Each number is 128 + 32 x the weight over its row's rms, rounded and kept within 0 to 255. Layers, rows and columns count from 0. The size above them is the row's rms in percent of the matrix's.

# layer 6 attention output (transposed), 640x640, rms 0.0319, rows 617-639, columns 512-639
size [113 111 107 114 105 100 112 111 108 112 101 110 103 123 115 109 101 118 108  99 112 107 114]
[[ 77 169 159 127 124  70 168 123 167 139 111 158 167  93 154 110 114 107  99 158 127  68 187 166 127 163 136 144 174 132 145 115 129 113 122 144  94 172  64 120 108 122 164 129 109 119 123 158 151 183 133 131 119 139  92 151  96 103 100 128 153 152 157 115 119 152 124 168 123 116 104  76 130  65 130 104 124 150 129  93  96 142  60  36 175 102 157  14 111 167 147 158  96 188 107  99 106 116 104 187 130  98  96 172  91 176 142 147 127 118 119  60 164 165 178 104  71 116 184 122 103  79 160 147  91 131 138 181]
 [108 133 128 143 173 131 135 108 122 105 105 129 103 173  73 159 148 147 178 125 150 149 145  76 113 167 115 140 130 184 136  92 122 135 146 168 155 118 161  86 176  78 132 138 149 180 108 129 140 174  85  95 148 167  15 120 147 147 160 135 159 176 172  90  92 125 160 191 101  89 106 151 109 113 100 146  61 142 127 144 143  96 168 141  96 147 151 136 127 164 116 165  89 109  37 101  79 145 127 131 126 124  69  82 113  94  69  79 137 115 110 116 132 116 147 152  85 150 136 181 149 156  86 111 131  72 133 176]
 [129 167 115 116 131 131 166 118 174 160 123 139 198 114 106 154 114  71 122  61  88 175 100 185  71 125 168 166 132 147  45  62 139 112 124 193 129 150 104  91 111 101  73  68  98 114 142 196 149  93 128  82 109 173 102 137 137 109 156 115 129 202 127 154 162 168 130 169 142 117  98 186 132 100 115  89 162 123 126 111 125 176 166  70  98 128 155  69 144 132  76 136 126 213  61 142  97 116  93 154  53 154 107 201 116 181 161 138  97 150 123  99 120 194  88 119  92 126 135 112 179  90 147 117 139  97 158 139]
 [155 103 130 152 133 176 117 137 111 137 138 132 123 123 125  35  87 120 130 149 149 197 137  82 140 109  82 105 111 140 160 168 101  87  76 179 122 132 188 138 120 116 118 143 126 121 101 131 109 101 111 141 152  28 111  76 114 117 106 113 128 130 120 119 146 116 189 104 128 175 133 171 108 174  99 155 115  98 139  95 149 148 110 132 107 101  71 146 139 161 189 111 108 113 136 143 154 154 117 134 156 136 166  70 143 125 166 134 138 121  97 148 133  23  79 158 135 131  41 148 154 191 171 117 110  88 129 135]
 [147 128  98  98 132 136  88 148 117 179 123 120 116 150  66 164 129  87 189 113  48 176  79 141 124 169 123 103 144 114 138 121 163 139 166 167 150  92 148  80 148 122  85 105 149 103 119 135 131 178 115 138 164 169  44 124 191 167 123 169 156  99 108  72  89  77 222 161 132 100 154  90 159 117 126  70  92 130 130 104 142  75 113 117 116 165 128 162 165 221 112 120 157 100  66 136 101 133 155 114  53 158 103 136 137 111  76 146 127 110 125 107 121 103  66 159 104 133 168 143 115  74  90 103 139  97 152 101]
 [116 160 124 123  72 100 123  96 132 160 118 123 132 101 198 165 147 122  56  91 172  89 148 116 148 159  85 111 137 126 107 141 115 131 128  53 120 119  93 149 106 140 116 169  99  75  66 154 124  72 163 120 134 120 200 152 136 158 152 123 155 203 117 117 108 121 109 135 126 150 129  53 156 149 151 147 142 109 157 150 103 173 144 112 149 125 119  83 123  83 105 133 150 109 194 165 131  86 176 128 132 165  93 118 133 149 164 149 125 123 169 145 168 143 177  83 105  97  71  80 160  92 115 157  84 130 132 124]
 [115 111  88  98 147 123 139 130 129 128 157 124  85 130 147 156 117 157 135 155 196 123 147 102  94 144 123 134 141 154 105 152 158 147 103  64 154 128 218 120 190 158 116 160 177 177  96 106 145  95  79 118 123  78 176 101 119  90 128 160 129  57 141 144 132 186 112 158 106 130  95  78 126 119 100 163  96 126 146 101 144 128 109 132 198 100  97 146 120 125 135  95 153  52  80 103 136 133 139  72 121  99 171 181 226 131 129 100 108 104 180 123 120 126 145 116 113 129 139 234 133 178 115 190  84 120 100 150]
 [148 102 143 144 154 105  60 142 124 186 113 114  99 131 153 105 127  86 159 119  88 140  79 155 160 125 138 133 163  94 125 145  97 151 154  76 145 156 102  88 130  70 164 162  69  52 127  88 146 105 139 128 136 223 104 131 148 126 133 186 117 181  94 121 118  88 102 121 137 157 104 129  89 104 167 130 103 120  48  83 150  75 138  98 155 159 148 211 124 109  73 102 125 178 191 148 133 123 119 104 187 129  81 186  95 105  53 106 127  96 132 121 118 136 165 138 111 169 127 122  78  86 149 118 114 109 167  89]
 [133 172 126 220 105  90 121 117 117 142 163 110  91 167 193  53 134 192 154 131 206  93 141 190 160 140 132 133 127 138 157 135  87 127 100 108 105 168 194 102 155 131 147 159 103 106 146  71 134  51  98 128 123  67 136 147  94  79  81 152 135 145 154 133 105 156  75 193 142 159 136 132 205 167 112 132 185 139 126  95  94 134 145 105 146 116 134 143 104 126 190 127 115 175 231 102 162 151 136 143 156  97 140  97  97 172 117  83 155 135 172 127 137 113 160 116 105 153 166 102 137 166  91 138 137 206 130 136]
 [135 122 123 107 166 144 116  98 148 156  56 159 159 116  95  68 103 158 136 126  40 154 111 132 176  67 106 118 158 139 168  85  67 109 123 125 136  64 105 106  92  69 161 103  84 106 142 151 112 153 148 140 119 145 113  20 150 168 198 147 144 114 141 164 130  77  98 110 131 166  89 128  87  89 105 113  54 104 143 182 104 169 153 108 101 129 152 163 121 167  90 153  89 154 128 113 137  96  91 154 134 122 135  98 114 149 128 147 139 125 136 125 127  97 135 140 162 111 127 159 147 126 114  64 127  77 126 123]
 [190 148 169 160  98 150 129 112  97 125 139 115  87 142 153 132 208 146 100 174 255  98 182 124 163 128 175 145 102  97 156  99 129 120 111 133 120 127 154 148 103 159  95 190 117 117 143 112 134  63 112 187 156  31 148 189  92  96 117  82  90 167  87 158 120 102  96 157 112 215 119 118 101 166 126 113 173 147 139 160 141 140 100 124 112 117 110 142 129  31 142  73  79 107 149 160 193 143 137 114 193 152 140  47  70  93 161 104 113 143 154 182 124 146 156 122  83 132  87 110  74 134 149 168 161 177  98 125]
 [137 154  99 112  97 153 128 110 126  63 170 132  96 119 120 155 123 182 185 136 148 121 111 123 100 148 100 123  40 126 112 180 174 146 137  96 105 144 194 158 157 135 102 142 146 182 106 136 105 139 140 128 134 101 187 134 142 159 126 113 104  23 108 109 172 144 111  61  91 140 121 110 139 150 147 175 174 125 126 159 138 141 114 154  95 107  63 128 137  89 162 137 211  44 123 154 101 141 157  97 141 104 181 108 170 120 163  95 119 115 142 139 134  96 173 175 186  88 124 170 132 112  67 163 138 157  66 160]
 [139 159 148 147 126  52 200 101 174 151 156 135 203  92 130 127  72 117 143 118  96 147 152 177 132 134 145 147 128 139  98  50 146 176 138 161 133 107  89 109 117  94 120  67 110 128 194 150 164 141 127  67  97  76 128 128 117  89 105 126 150 135 136 153 136 181 151 176 128 113 142  77 106  77 108  81 137  85 144  98 142 166 110  87 146 139 151   0 139 178 137 113  81 220 170  62 124  90 104 170  96 146 138 181 102 188 134 133 110 140  91 102 148 124  96 128 141 132 158 113 113  91 163  89 102 164 120 151]
 [110 119 121 108 141 116 154 155 148 102 167 141 135 106 184 104 132 159  62 138 126 135 176  99 115 117 148  95 133 133 109 192 138 110  87 118 108 145  98  94 165 134 123  82 135 167 147  96 121  99  87 127 127  43  96 134  84 122  89 128 129 100 135 136 169 190 135 143  79 104 127  90 116  53 123 108 126 127 159  77 129 163  86  92 243  89 152  70 138 148 153 145 140 150 110 107 123 120 120 168 141  64 112 181 139 149 151 117 172 118  83 103 171 110 114 116 102 167  90 171 100 113 144 160  34 117 121 177]
 [155 135 107 133  94 106  95 137 133 134 146 112 133 154 126 108 126 116 158 119 121  79 127  94 150 143 130  64  98 118 197 134 148 112 158  97 134  88 131 152 116 173 142 148 145 135 155  92 137  95 145 142 121 104 235 153 133 159 115 104 114  77  76  64 105  96 150 150 108 119 150 156 152 159 127 177 134 119 179 119 234 132 108 202  94 160  94 163 127 122 171 106 126  38 166 157 161 187 161 113 161 186 182 129 139  79 108 146 125 122 217 194 124 110 130 132 146  99 163 122 148 107 141 116 132 133  91  72]
 [166 174 115  96 107  40 126 126 119  78 117 106 116 164 163 135 120 157 124 173 163 118 148 127 125 108 149 115 137 114 107 148 154 152 171 182  80 135 150 172 136 114  92 162 128 110 131 174 144 141 114 139 150  71 136 203 125 117  61 126 130 139  75 116 191 102 121  55 113 149  95  98 100 120 175 110 157 122  95 113 122 107  50  61 107 143  99  75 134  97 120 113 119 128 151 174 124 148 150 110 183  94 147 123 152 123 103 126 150 118 142  91 127 144 199 106 135 113 158 175 141  34 141 177  67 166 111 147]
 [ 81 119  91 116 173  64 124  65 141 132 114  98 149 121 198 176  98 119  97  95 108 129 133  33  94 149  72  72 101  93  94 150 103 131 152 136 128 141 122  90 147 138 135 152 125 145  67 152  92 106 172  61 121 183 208 133 184 111 120 118 175 160 147  80 150 151 114  49  80 117 169 128 151 125 139 153 120 122 169 120 148 151 128  96 156 113 122 135 130 168 127 209 163 125 181  97 112 151 140 150 129  94  86 143 161 197 116 146 119 142 135 123 138 162 175 109 140 112 136 160 197 137  82 133  76  59 159 125]
 [182 102 155 131 136 133  93 144 128 157 153 117 121 140 160 115 179 155 167 121  83 161 165  73 146  93  86 118 109  92 155 130 113 114 178 102 133 129 120 103 156 122 143 182 134 192 129 100 124 150 128 131 194 179 138  82 138 191 125 123 115 105 143  85 116 133 153  77 137 144 145 133 116 144 150 179  80 140 148 138 146  64 107 178 140 129  78 160 139 133 118 134 181  63 179 100 137 140 131 122 147 177 100 145  91 117 156 109 112 118 110 166 117 101 138 134 153 156 101 167  91  85  98 106 114 110 129  74]
 [ 87 107 159 187 142 194 127 164 103 148 139 133 124 110  86 146 119 105 164 125 131 145 120 141 118 158  81 167  46 187 150  94  55 127 168  58 119 156  90 177 148 140 155 161 158 112  91 103 138 185 128 122 130 214 176  90 156 138 197  91  93 112 134 155 154 148 136 136 105 138 126 157 138 167 157 172 194  97 133 169 122 154 201 155  47 141 108 173  94  99 114 146 198 153 143 142 105 153 128  88  88 159 136 138 162 107 165 138 120 140 135 125 115 109 135 128 144  92 102 134 145 165 146 133 192 128 161 105]
 [123 169 128 104 128 115 186  74 147  98 135 158 125 113 112 137 104 137 131 117 135 106 148 139 164 112 211 153 133 139 111 141 137 169  87 143 129 122 145 102 116 137  94  58 117 140 218  95 180 105 119 122 114  43  97 148  71  99 135 140 118 124 153 145 154 167  34 128 108 130  97 140 103  95 133  79  90 116 119 115 110 163 140 120 110  78 177 111 117 117 118 135  61 163 104 107 149  57 101 163 125 113 154 153  91 134 162  87 150 164 100 136 118 154 137 130 129 122 159  77  53 149 122 117 133 168 115 166]
 [129 118 117 125 105  79 144 138 151 157 139 105 189 107  89 144 123  86 167 147 169  86 148 164 165 174 138 110 162 118 145 139 151 107 160 125  82 160 176  69 123 125 146 176 127 143 169 110 156 112 119 148 132 142 112 238 120  92 122 129 171  72  93  99  86 141 173 162 147 139 120 124 166 157 116 154 157  61 134  72 148 154 128 131  43 154 184 136 101 146 103 131 163 148  98 160 110 139 190 123 127  87 120 168 110 120 112 108 159 123 150 125 137 176 179 147  78 115 130 128  54  82 165 174 162 118  67  93]
 [142 102 128 126 139  99 106  80 149 203 129 171 148 181 111 155 118 130 199 111  77 137 131 180 130 134 105  95 143 131 110  93 142 131 134 111 112 117  73 156 151 109 131 131 109  75 150 128 122 107 131  91 128 111 218 145 124 141 176 147 165 167 113 120 169 105 114  56  77 141  90 138  73 154 189 104 125 118 138 118 155 113 168 102 153 163  94  96 115 131 145 158 105 147 128 132 125 156  87 146 142 194  71 155 131 151  94 147  70 131  80 152 195 140 119 145 177 102 152 131 109  96 133  78  58 111 165  83]
 [179 149 135  44 143  93 159 145 140 123  99 117 151  92 218 161 160  81  74 143 137 174 141  61 161  65 112 178 163 101  80 114 131 162 173 131 144 107  95 136 204 114 127 117 117 166  87 124 152 153 132  94 135 157 149 110  92 207 143 146 115 177 136 119 148 150  77  77 135 105 171 100  83 159 132 147  61 127 107 179  50 114 124  99 127 179  99 109 144 112  97 127 135 121 138 106 115  41 171 122 130 113 124 163 154 154 171 119 125 147  80 127 109 167 172 128 162 149  69 124 127 127  81 142 110 139 133 130]]
# layer 6 attention value, 640x640, rms 0.0191, rows 618-639, columns 512-639
size [105 101 108 103  96 107 113 103 107  98 104  96 112 114 107 100 111 109 100 105 104 112]
[[169 104 137  88 165 113 102 107 118 145 117 127 134 156 106 155 172 126 123 150 140 108 128 163 107 129 135 155 123 186  62 105 129  93 137 103 149 166 126  99 156 110 110 164 144 150 178 140 119 136 107 138 120 102  85  95 136 144 135  93 153 162  95 157 125 147 118 156 124 189  97  73 110 104 111 131 142 104 204 139 156 179 131  75 117 111  66 131 136 152 166 199 185 151 139 131 141 119 128 150 107 111 123 101 103 112 143  80 113 125 140  85 118  65  88 113 181  65 129 114 173 203 152 191  87 161 158 101]
 [107 159  93  90 117  88 146 126 151 123 139 109 108 197 131 200 205 101 106  58 131 122 156 173 203 155 164 168 124 115 187 159 171 122 179  83 135  90 164  74 106 118  92  95 155  63  70 221 179 118 107 155 118 121 179 180 171 136 140  69 134 118 158 175  83 225  85 136 119 125 108 159 145  65 173 134 152 129 115  73 152 131 127  92  97 142 140 128 105  46 130 108  97 114 121 152 145 127 181 148  93 137 115  90 106 115 143 156 155 162 124 149 138 158 186 166 179 149 139  96 166 166 114 160  82 112  70  63]
 [125 106 107 159 134 150 113 153 148 228 122 157 123  72 132 147 118 129 132 193  70 210  76  77 102 120 121 124  89 165  43 157 162 151 119 122 151 118 153 168 123 151  59  73 102 138 142 138  99 111 119 118 167 136 157 158 162 140 132  97 116  69 103 125 124  94 211 149 181 122 195 159 118 173 114 160 138 190 135  78 185 158 149 151 122 108 137 100 177 134 150 125 155 181 195 114 169 157 131 128  83 158 138  92 125 132  89 126 143 172  94 147 146 139 197 117 126  78 111 159 160 131 141  80 173 120 141 136]
 [105  74 130  82 165  99 125 140 114 142 114 151 128 153 145 108 136 130 120 101 112 106 125 164 124 156 130 151 152 164  59  49 181   0 152  95 116 133 188 120  79  66 199 154 108 106 103  92  87 142  98 170 154 134 129  99 174 135 140 140 118 122  93  69  79 140 168 153 116 116 136 150 120 157 101 100 180 141  97 168 144 145 139 136  99 139  58 109 148 140 181 100 159 131 101 131 153 152 226  96 119 141 135  94 153 145 108 100 114 122  94 118   1 141 114 104 123  91 158 125 132 143 153  67  96 109 138 105]
 [140 152 133  87 172 150 143 126 142 135 160 114 114 138 119 122 162 158 134  91 158  91 133 134 166 167 104 156 127 124 163 135  59 164 110 110 153 109 163 137 200 117  89  81 127 115 137 190 198 119 107 113 130 159 177 118  64 143 111 127  91 156 153 107 118 144 142  60 105 108 125  75  92 104 176 167 145  86 138  98  80 109 160 111 151  95 193  98  40 184 121 157 128 119 182 107 180 149 148 138 153 137 140 137  95 150  90 147 140 121 111  92 141  78 195 175 117 118 112  69 102 111  90 157 152  81  93 142]
 [171 103 105 155 147 107  66 114 186 158 182 152 115 136 120 121  64 139 163 122 107 161  81 151 112 133 144 110 122  82  77  97 144  67 124 118 130 151 171  92 110 132 102  93 183 134 160 135  93 130 129 173 127 115 143 106 100  93 130  92 142 113 119 157 155 103  85 132 140 108 110  96 133 154  82 139  99 141 227 119 141  83 127 134 207  58 186  88 130 174 146  82 207 144 184 122 141 152 161 114 169 175 132 120 197 147  79  94  82 150 147 143 116  86 128 164 117 113 120 128  99 119 106 165 109 126  72 114]
 [140 123 131 129  84 113 120 172 109 155 133 165 111 147 155  50  51 129 142  77 131 107 179 116 130 115 133 118 125 114 154 132 151 147 169 121  96 120 200  79 127 108 120 175 203 142 131 110 147 150 106 138 145 176  65 117 165 120 139 196 183 127 191 102 101  26 132  75 108 106 177 117 176 124 181  97  98 177 110 169 118 144  77 114 127  80 133 171 112 120 141 144 121  81 142 129 123  81 145 162 102 175 122 131 102 115 133 138 125 153 136  85 131 146  64 148 110 141  98 133 101 125 136 189 128  77 119 102]
 [153 171 156 194 109 105 128 188 162 128 132  98 102  86 163  97 108 146 122 178 155 163  98 151  75 118 119  91 150 138 221 148  84 155 107 213 144  91 121 163 115 124 121 123  96 171 168 154 172 134 103  89 111 140 146  89 146 198 108 102 133  76 108 100 105  76 120 133 106 158 109  94 129 125  99 116  81 136 138 115 122 137 119 196 104  85 122 168 108 141 158 129 105 137 191 103 163  95  94 140 167 117 150 138 144 119  69 110 129 136 132 133 123 172 106 128  95 152 139 143 116 137 118 166 153  83  70 121]
 [ 84 114 111 146  86 138 165 139 120 148  71 144 123 119 133  87 148 159 102 133  66 106  91  79 108 120 140 159 155 139 142 162 161 154 101 100 173 179 212 137  95 115 154 127  97 109 120 159  61 125 143 132 138  87 108 116 156 139 124 179 133 157  95 128 115  73 126 114 110 131 192 132 134 152 125 195 147 180 125 135 114 159 155 153  97 153 133 140 190  58  89 212  99 162 119 135 101  81 115 144  67 103 140  75 126 165 171 127  99 105 100  71 142 189 167  72 207  98 110 171 211  99 142  72 108 166 146 135]
 [138 194 165 105 129 115 121 143 113 134 141 128 160 136 172 152 183  93 157 175 160 117  75 168 134 151 137 109 162 154 171 197 110 185  76 149 157 131 153 131 124 192  88 101 146 133 188 116 139 124  57  81 155 117 125 137 139 161 140 139 159 120 161  95 131 126  89  77  96 147 117 126 107 118  94 150 109 164 141  77 116 104 101 159  96 120 130 159  43 169 139 172 137  55 115 115 121 169  83  66 176  84 168 138 118 105 143  73 121 129 113 177 190 119 134  81 150 121 159 150 108 110 129 155 204 128 200 141]
 [144  93 116 124 126  92 125 101 132 135 151 125 154  51 143 156 120 141 126 130 135 180 133 118  99 137 100 159 161 137  48  92  89 120 127 163  72 112 124 117 170  86 128 117  88 132 125 115 127 143 133 163 198 132  90 117  65 116 119  31  81 111 149 163 208 166 138 116 129 113 163 143 147  97 133 154  99  70 154 154 133 115 149  90 172  79 109  78 213 140  77 132 172 149  99 131 154 100 120 141 202 158  93 107 118 139 123  99 142  87 144 102 114  75 119 134 102 117 142 129 128  59 119  64 150 159 201 160]
 [118 139  89 140 115 158 191  75 182  82 101 145 146 122 138 182 174 131 137  89  99 126 152  92 165 134 163 147  20 104 157 146 122 124 148 125 163 134 169  70  91 138 136  85 125 106 124 141 110 113 183 156 134 123 255 109 191 129  79  63 109 121  83 106 143 138  89 156 173 147 128  97 150 130 158 143 153  97 122 108 151 147 119 148  40 119 166 211 164  78 169 120 107 159 112  93 143 111 177 137 141 117 119  66 133 119 167 195 167  86  67 149 127 145 190 136 183 161 124  91 124 139 135 185 123 169 138 119]
 [110 126  82 151 122 157 154  69 200 146 172 180 103 130 137 159 155 115  94 121 124 154 114 112 137 112 141  96  81  77 171 128 130  97 105 115 106 128 103 111 106 125 126 118 161 127 150 114  95 127 143 126 144 137 190 105  99 123  54 146 148 111  57 165 134 212 141 136 175 167  95 112 117 158 133 179 141 153 143 131 114 146 163 120 104 120 156 165 148 159 186  90 173 113 150 153 142 157 152 110  90 117 102 100 159  59 119 171 132 152 149 106 127 126 180 116  91 114 102 114  95 118 121 131 126 119 161 135]
 [140 103 175 141  97 169  84 168  91 130 115 153 120  63 133  85  95 151 150 139 112 143 147 126 134 131 106 119 122 110 130 193 107 144  79 128 121 159 192 116 125  88 129  76  75 156 134  37  60 122 171 124 106 120  97 159 141 107 154 149 138 104 158  81 160  95 167 133 130 119 153 109 162 153 129  85  94 157  98 127 138  89 158 193 162 131 105 111 133 112 137  96 127 141 170 137 193 137 148 131 172 162 175 101  98 154 113  93 104 122  85 164 158 154 143 180 102 129 162 165 135  89 126  76 201 159  84 137]
 [169 180 156  97 148 138 128 127 101 168 118 130 163 114 145 213 118 134 180 164 125 142  82 212 103  78  65 120 116  32  71 151 127  95  92 208 115 139 175  93 135  97 139 101 117 105 104 198 155 112 108 130 122 166 171 121 127 149 151 110 122 124  87  71 176 123  45  88 136 126 116 130 139 175 154 176 149  95 109  97 136 133 114 168 140 118 150 116  81 156 170 159 135 141 133  87 108 126 133 114 247  43 116 163 148 195 123  72 159 152 134 135 102 143 144 146 145 134 140 133 138 114 131 138 148 149 115 134]
 [143 146 123 154 193 190 129 146 174 160 162 103 133 149 121 126 111 186 140 171 138 113 137 100 150 168 108 132  91  44 139 131 167 146 185 167 143 151 105 134 168  77 112 161 140 132 112 169 177 162 155 148 135 127 199 132 162  81 125  63 113 156  82 148 100  92 136 117 134 148 101 108  85 183 158 126 106 100 166 136 111  71  74 131 221 139 143  85  90 163 112  99 158 203 161 128 123 150 168 156 148 109  57 122 101 150  59  84 134 101 123 125 131  73 177 175  69 151 156 127 141 125 142 103 139 128  70 136]
 [137 122 150  84  68 193  91 110 119 152 108 148 160  94 118 134  59 117 133 118 152 130 141 120 131 164 146 161 153 185 143  99 124 108 164 111  91 187  88 101 135 142 128 161 158 165 204  88 128 147 138 140 164 126 104 134 113 113 101  52 156 125 126 137  82  51 177 155  81 104 169 162 174 105 133 205 134 106 121 218 104  62 147 122 178 156 105 142 102 109 123  94 129 134 108 164 132 132 149 145 110 137  69 127 120 167  99  91 118 136 123 162 209 107  86 104 165 114 153 117 140 120 124 156 145 124 126  93]
 [105 138 117 136  90 119 125 148 103  88 160 107 123 124  99 154 132 133 117  86 143 119 170 120 121 142 116 129 145 229 121  86  67 136 108 160 168  92 107 139 174 111 124 175 111 167 142 112 195 104 147 125 164 161  99 154 122  91 170 121 104 152 185 203 151 105 133 159 119  94 165 181 105  86 140 110 119  96 160 169 135 125 178  79 162 152 148 129 152 116  32 133  95  90  81 154 112 110  91 113 123 202  86 116 106 169 129 110 153  88 137 135  78 131 144 128 134 142 105  88  94 114 130 110 136 137 145 130]
 [153 124 142 111  92 113  97 120 184 116 125 143 175 137 125 158 179  94 104  90 142 184 113 115  97 125 213 135 125  95 136 127 156 142 126 147 180 159 158 108 109 154  98  73 116 132 106  96  67 136 128 155  85 104 188  74 129 123  99 169 117 107  84 121 135 142 120 149 149 161  76  58 157 123 152 148 168  58 173  72 176 156 110 122 110 142 117 135 176  44  89 140  94 146 121  83  56 139  87 142 100  74 110 160  98  97 147 194  91 142  91 148 155 172 112  65 124 131 177 128 118 130 108 143 106 147 170 134]
 [126 148 141 108 147  79  72 134 168  95 128  77 153 123 132  79 104  97 117  78 180 166 205 187  83  74 158  84 101 149 161 115  74 118  96 136 120 149 201 106 118  99 139 150 120 166  95 122 120 137  84 170  96 197 135  86 127 121 122  88 116 138 141 179 108 176  91 120 139 138 134 160 213 144 138 118 133 102 134 126 171 164 174 202 120  79 125 134 172  98 157 133 122  79  91 112 158 134  42 164 186 136 130 159 164 130 122  86 162 130 121 123  81  89  85  65 122  78 142 105  71 134 122 131 120 140 134  99]
 [144 136 178 117 108 205 115 231  98  91 109 175 136 104 154 227 171 139 154 126 130 103 165 115 172 122  91 120  92 105 161 202 143 115 100  95 142 156 197 118 170 113  88 127 164 130 139 139 120 150 168 102 145  95 128 181 131 170 133  63  37 146 139  95 100  92 140  86  70 102  99 151 155 143 151 167 122 165 126 170  80 109 138  71 148 144 153 120 148 152 114 165 148  97 101 135 124 130 185 127 126  79  83 120  78 125 184 214 147  70 141 124 143 237 208 187 123 100 155 147 158  79 130 110  88 132 133 140]
 [134 118  94  56 120 165 143 117 110 141 166 176 159 191 161 109 134 119 128 193 176  98 115 131 157 138 117 182 124  95  89  46 167 113 231 137  41 141 124 122 126 225 120 136 183 139 146 155  69 151 184  99 164  98 181  72  45  93  90 120 179 153  99 173 101 141  69  95  97 123 140  95 122 104 146 189 121  70 135 188 120 131  99 112 128 129 115  86  69 130 137 153  95 169 164  94 139 150 183 155 133 125  99 177 151 164  91 122 139 105 102 114 154  78  82 102 146  73 108  77 144 218 131 149 115 137 110 143]]
# layer 6 MLP up, 2560x640, rms 0.0319, rows 0-4, columns 512-639
size [110 104  94 103 104]
[[159 141 105 115 129 114 121 123 100 105 108 173  53  70 113 107 129 161 124  75 167 105  64 123 141 133  84 112  74 132  87 177  89 161 147 107 123 162 160  54 150 169  68 155 145 168 146 119 133  89 151 135 143 168 187 121  92  74 139 151 141 119 145 161  74  78 180 104 136 111 120 136 126 148  82 177  86  79 134 120 113  63 142 123 157 216 124 166 114 162 155 102  99 138 207 134  97 105  85  76 143 108 156 119 106  82 110 146 130 114  57  33 109 105 159 187 180 113 183 112 141 129 112 142 127  63 137  91]
 [147 118 133 152 128 110  87 136 112 143 134 113 135 113 161 119 132  65 134 173 179 137 114 176 166 114  77 149 123 156 148 119  85 125 165 109 129 139 122 158 119  36 166  91 137 133 158 144 144 149  81  92 110 150 154 129 155 144 151 105 178 177 107 115  70 132 125 125 118 132 113 114 125  80 147 160 150 149 164 156 108 121 112 155 150 122 123  55 149 138 114 151 100 129 147 166 117  74  92 131 123 167 109 154 100 104  90  69 132  92 147 143 145  90 131  96 114 135 167 116 183 129 202 170 111  59 107  76]
 [127  80  96  66 100 150 120 141 109 136 142 177 137 121 138  96 133 152 183 135 143 101 112 162  87 140 121 180  88 146  84 165 129  93 108 119 174 183  99 114 120 123  61 167 105 140 129 137 146 167  91 123 156  79 122 104 171  97 169 167 124 157 122 132 169 139 102 113 130 108 120  86  81 189 167 122 150 157 136 106 163 130  78 166 171 101  98 139  88 154 160  84 117  77 131 124 173 154 114 134 156  97 144 192 155 176 128 160 126 149 142 163 244 197 183 104 131 101 151  79 179 148 159 172 115 178 126 113]
 [103  82 100  91 159 114 145 140 173  84 134  72  82 127 106 164 105 104 111 168 142 138  54 113  93  94 103 136 141 155  76 124 125  96 149 124 100  59 175 122 117 175 120 121 132 105 103 126 114 125 158 112 102 109 147 108 116 167 136 177 139 175 192  98 140 103  99 145 145 129 122 160 151 132 103 127  66 178 117 165 160 139 137 122 123  87 128 162  73  52  26 133 152 125  82 177 104 115 110 128 105 142 166 152  85 166 139  96 114 119  94  90 124 154 146 130  77 124 138 139 185 110 141 114  87 110 107 115]
 [130 110  82  98 179 161 100  59 127  90 141 144 143  67 196 134 140 148 125 152 146  73 105 171 128 136  59 113 128 137 114 149  82 157  89  91 102 125 187 124 120 158 134 155  87 157  88 110 122 157 136 160  81 172 110 134  47 136 124  92 145 108 113 134 104 144 135  84 108 123 160 180 135 149 177 172 100  76 106 169 191 162  56 137 123 174 162 172 145 101 136 127 108 121 180 154 187  95 149 128 113  84 153 103 124  79 163  88  80 130  41 128 117 145 164 107 130 170 161 117 125 102 121 104  82 178 134  88]]
# layer 6 MLP down (transposed), 2560x640, rms 0.0307, rows 0-3, columns 512-639
size [118 100  93 101]
[[ 98 146 105 130 135 149 187 105 137 137 143 136  95  96 120 162 168  42 120 125 107 130 154 129 125 171 150 108 156 147 183 129 102  95  91 178 138 146 158  57 167 178 133 116  55 142  71  92 185 113 158  75 115 120 182  94 139 209 127 120 130 119  97 123 106 112 138 176 104 149 103 141 126 153 196  83 159  50 130 149 189 101 154 159  70 181 146 124 112 117  98 171 149 153 147 135 158 135 135 168  96 167 115 129 133 108  79 130 173 101 140 119 125  94 163 112 106 141 117  91  90 153 103  78  93 113 121 102]
 [133 108 140 163 189  65 178 161 135 132 138 174 160 109 121  71 124  90 192 142 158 100 181 115 169 129 139  51  97 107 131 107 131 138 151 135  99  62 103  98 126 152 149 149  90 125 142 146 152 184 190 106 170 133  99 108 184 142  82  79 104 124  99 164 146 153 167 120  90 188 120 126 123  99 158  98 126  81 123 151 177  92 148 134 151 122  57 123 134  97 120 162  70 134 165 164 111 161 156 100 182 111  59 115 133  96 134 182 153  59 118 105  90 144 105 132 151 122 142 187 173 101  44 136 157 174 116 114]
 [107 137 118 206 108 122  98 141 123 117 127 124 153 133 154 124 140  89 157 110 131 126  93  71 124 166 164  78 127  65  92 149  93 138  73 141 140 141 150 118 154 131 158 112 127 137 129 134 100  94 133 136 141 151 121 136 136 175 169 137  88 114 139 164 162  99 140 120 117 107 123 148 155  77 130 156  93 101 106 122 109 112 156  92  97 158 167 103 105 189 104 188 100  92 148 138 136 122 145 136 145 125 118 140 131 108 125 100 154  75 120  44 101  89 129  84  75 103 127 160 101 113 111 111 176 154 156 135]
 [106 159 137 135 119 204 115 123 113 155 161 111 137 114 150  82 127 116 111  68 118 116 116  72 144 143 192 164  94  84  93 137  83 153 175 117  76 184 174 139 170 145 139 170 119 105  67 129 144 146 143 114 111 154 143 140 149  92  71 106 140 108 112 173  77  94 169 139 117 119 168 135 141  97 138  88 163 112  91 138 121 119 155  83  93 144  93  85 130 147  97 146 126 146 225 110 113 136 120 125 169  70 135 140 172 162 108 134 151 137 112 146 128 100 114 101 169 222 156 102 144 155 114 148 122 124 149 100]]